Weights of a small transformer language model.
Architecture: LayerNorm before each block, rotary positions, tied embeddings.
Training: a variant of Muon for these matrices, 844M tokens, 3220 steps.
Each number is 128 + 32 x the weight over its row's rms, rounded and kept within 0 to 255. Layers, rows and columns count from 0. Numbers have three digits each. The size before them is the row's rms in percent of the matrix's.

# q: layer 7 attention query, 224x224, rms 0.079, rows 0-22, columns 112-167
# k: layer 7 attention key, 224x224, rms 0.0832, rows 0-21, columns 112-167
q0 095:116135151149119144165123092106131117125181163177111114194141186045164176130142095088099108130134189114131130153134148071175177149134120164069137126130124103150127124145
k0 075:099087170121153103145103159175198084156156148125112144115099191168133120133164059077143133100159122159177117141078164151124147132169067149139122049081144106103123114111
q1 080:060097144146179125119140102163141134124164160159115139118116136075205108082103065099093136207163148089158116175149138084129133127104084104115096116161108097111160143166
k1 071:149168151168114134121143182159102141134087101156085115080132142109145115115120034073121103077156118139116118116105100126103141101097136155173130079080141160135106089129
q2 083:132155153052141182157128066130119078157094142119114139029122140217123088198162173162150107095126077165115103112087116135110123092105176106163150108117159100145137081127
k2 078:171120142123157110152152144112119127116087073146146130127185126078103117111110196161159153080160043120137124137107165160124098126144143086095089124159086118136086201121
q3 079:083182126121097101106148076127157102121173150154085124147116135077122152135137115095106087138098162116106170076111114141120117127104178186125131185120103147152147081099
k3 070:149129165097100164122117170115154114157126134087089094133174143181221087136146091169136096145140160109129118108116126100117130110115109102099123154107109095094082130143
q4 080:114108132125145159130194101086127104139091144153127132067124145108124119120170171133173148130122209138178089132141142160196155083093136106150160102171196181120192174104
k4 084:149082106172113174141131123172133138186093103110131132132136159133086125161120153149132124144150074123128103127114137153125107084126113134127131166238111127076080047145
q5 089:148128159121148147101152088081146126141109119199137158052146117151204083136115149097106165099113141121080137096060135143137197074112159112084166123194204127080088093146
k5 100:106173091128079102103131138170125098130118170143145042123082109150124096146150149174104178112117181184119092120103127134143107145162164142145124176129165144166113182104
q6 081:155129108151147126159143124103155144082149156086107115124120165169099129134103106077064107108101183156157049161161072184124086160146106115106131117140198128164114086084
k6 096:137135139103102132084186132085120097100150088119118175132181110146118108157160203177103127130100107131155137121084118140172115111117131136114157123195154117136155204108
q7 088:065118157149120137141103152163113132091136118140155092108121136148147191137168156192124169033164109143132165124099130132131143115111146137207161096145159110178102187165
k7 093:173134096125046186119165124121076148172153174127161120180138140092104107123090152096120116125143085070126113131090142119128188129201114125152121150155095148139135170170
q8 086:114130095111105152109114193141169113067228149135078099072124166172116129134137133117120091091147136179121179083088156121084075130110140101147095146139134130162114116167
k8 079:147127072076104105122102107114129147043193159118069139162139118144092124172150199131158125060189118132118135109192142125137079121143163147079133184171129176094193094094
q9 100:113093078123083065093094126116146162144139143122129151105142150145133101192074055130119133139113170081153136151118131100144124143141130138147117073124110116082097059166
k9 084:141131099161076162188175142123063102113121129130094108170113105130127157122113106123141152124105141137142166145088087180130142098077070143152121179163129118111198124126
q10 100:149166135147136122130122069146177125098158128145135104095143128092061161096153131153158193120104059158161161151110082112118095164133111197138159084123117141140080143153
k10 112:127155146141108115139153162110146177153099155103159098134149113116117131125107224164130103119081055140103081134141193142173074161123147128125168147172163118124186168087
q11 089:089173148114091130110145108149066078099138117113077060092153171095194177098143096104115137160127113109119099157144101087133124118093103085162125143103142102157096156110
k11 086:157156110191098126136101088156115112119153128157076126117120123071130066175127117179097128079036082111058052083172179166139157147149118120136107056158100150164171194103
q12 095:095104165163162138175123081111112131197138127114119086164134158093134101154099071107186175170179139119096119132164175175170145155114113097195141176140181117135149153147
k12 103:157118135143088129136110167143144158073140131111141136169120173090114126148162052142123184099088093108139095101135146072132064104129120101097086112050076131124087139115
q13 087:108114127118129111118149152145100146122111135098105123098061136103134130129106103144109135115067115139137141154129127071102142141123074109121094105147175129113170069139
k13 091:131150189110059113103116121148162121122129142167135131106196139143149115129106107115092171103142090202104174156143118106114151069133169111082154130067134082100161169109
q14 092:090098146100054137123109138142123154131145142136135087088098154143119130127085114159099120142111142065084117108124101159177101112150103096152164083107102190154072156164
k14 085:141130141149127133123136079110168107168110158129142112112093091106157187098106056147113062116154099113189147118137114074096164178120161141165102134165095130127113103097
q15 098:200114068161122100154144142132136179073145114110137166108149107140134112168164167058115130117120104069142126088076076119127093181155071093107171154193146154139123133139
k15 102:087153181127084115058128180119095095142197187116090115105107111122128090134122147141123125170159119091094176099127139145173113134224162074157098098110106196118140177154
q16 070:155120135089139150148162099119141161134154210095130129161123117102170078114108149107093164125182160078144168122197113141101095075121130145160100153190106104087190135113
k16 088:103116145178126095152123087116105141132176125121109116154106209110129116125101103096055126147178100129085134164124101101122186138126094099097107158146114115141125122161
q17 065:125118134111159134166162117137107180162082140143148127073148065175117098137134100132148126138068124139115074188137116173123066095088155150182089107176165171095141090119
k17 078:143053115154196094172142117114151079107154139159109124170172123078104107134084173149136136164100164106107135154189152137114116157182122126121145125194112076114117132131
q18 081:149157116152096118082084155164122102135119059094132095110071070126103092187126170117158129155117142074116124130135158093137122148188124127148135100121130089138124125165
k18 078:129107151100190142191121113122131135147159187098136115127122110165127094156141121126116144100164079142083109148132104105143122154190124093137153117170142172116163126120
q19 077:086170156123173091155121079137107142130078148132116108129077154167066119101112127111112122138160132155125082133129137148179168096120167168122128156099193117112136113094
k19 088:159164111138065178069144171121087144080127122132112112138137069102095106154130193165179062087139166187107116095137114094145135082120133167135105146186100121087137112132
q20 080:125181133154152155147191135121137093108169126167122127110107080143184126122166175121110157035131157088118099135101174117155120086132123115134187080143133159173122127077
k20 080:163145128098139124123087064117113162124164131119127098139135129126143105143116111119163144142107092133095076139123171091124064119092099121118153123122092148155169205177
q21 084:156144123146145100160147087173113104125117135133109124101116110174091072133112165106152133137137129171066115159110115169144121114116110136158073094206104160089087061078
k21 078:132169139123162142192127140114131140131099128087167106143172114047141118115124089129141186143125090152111166169139166163114121174123149191130164137094115132120093199142
q22 086:130161128067115166132166154056138092120103133117167191134122091164089092128125118164095131130174110144126117120112170167096134152110071098072108093076126138090099176128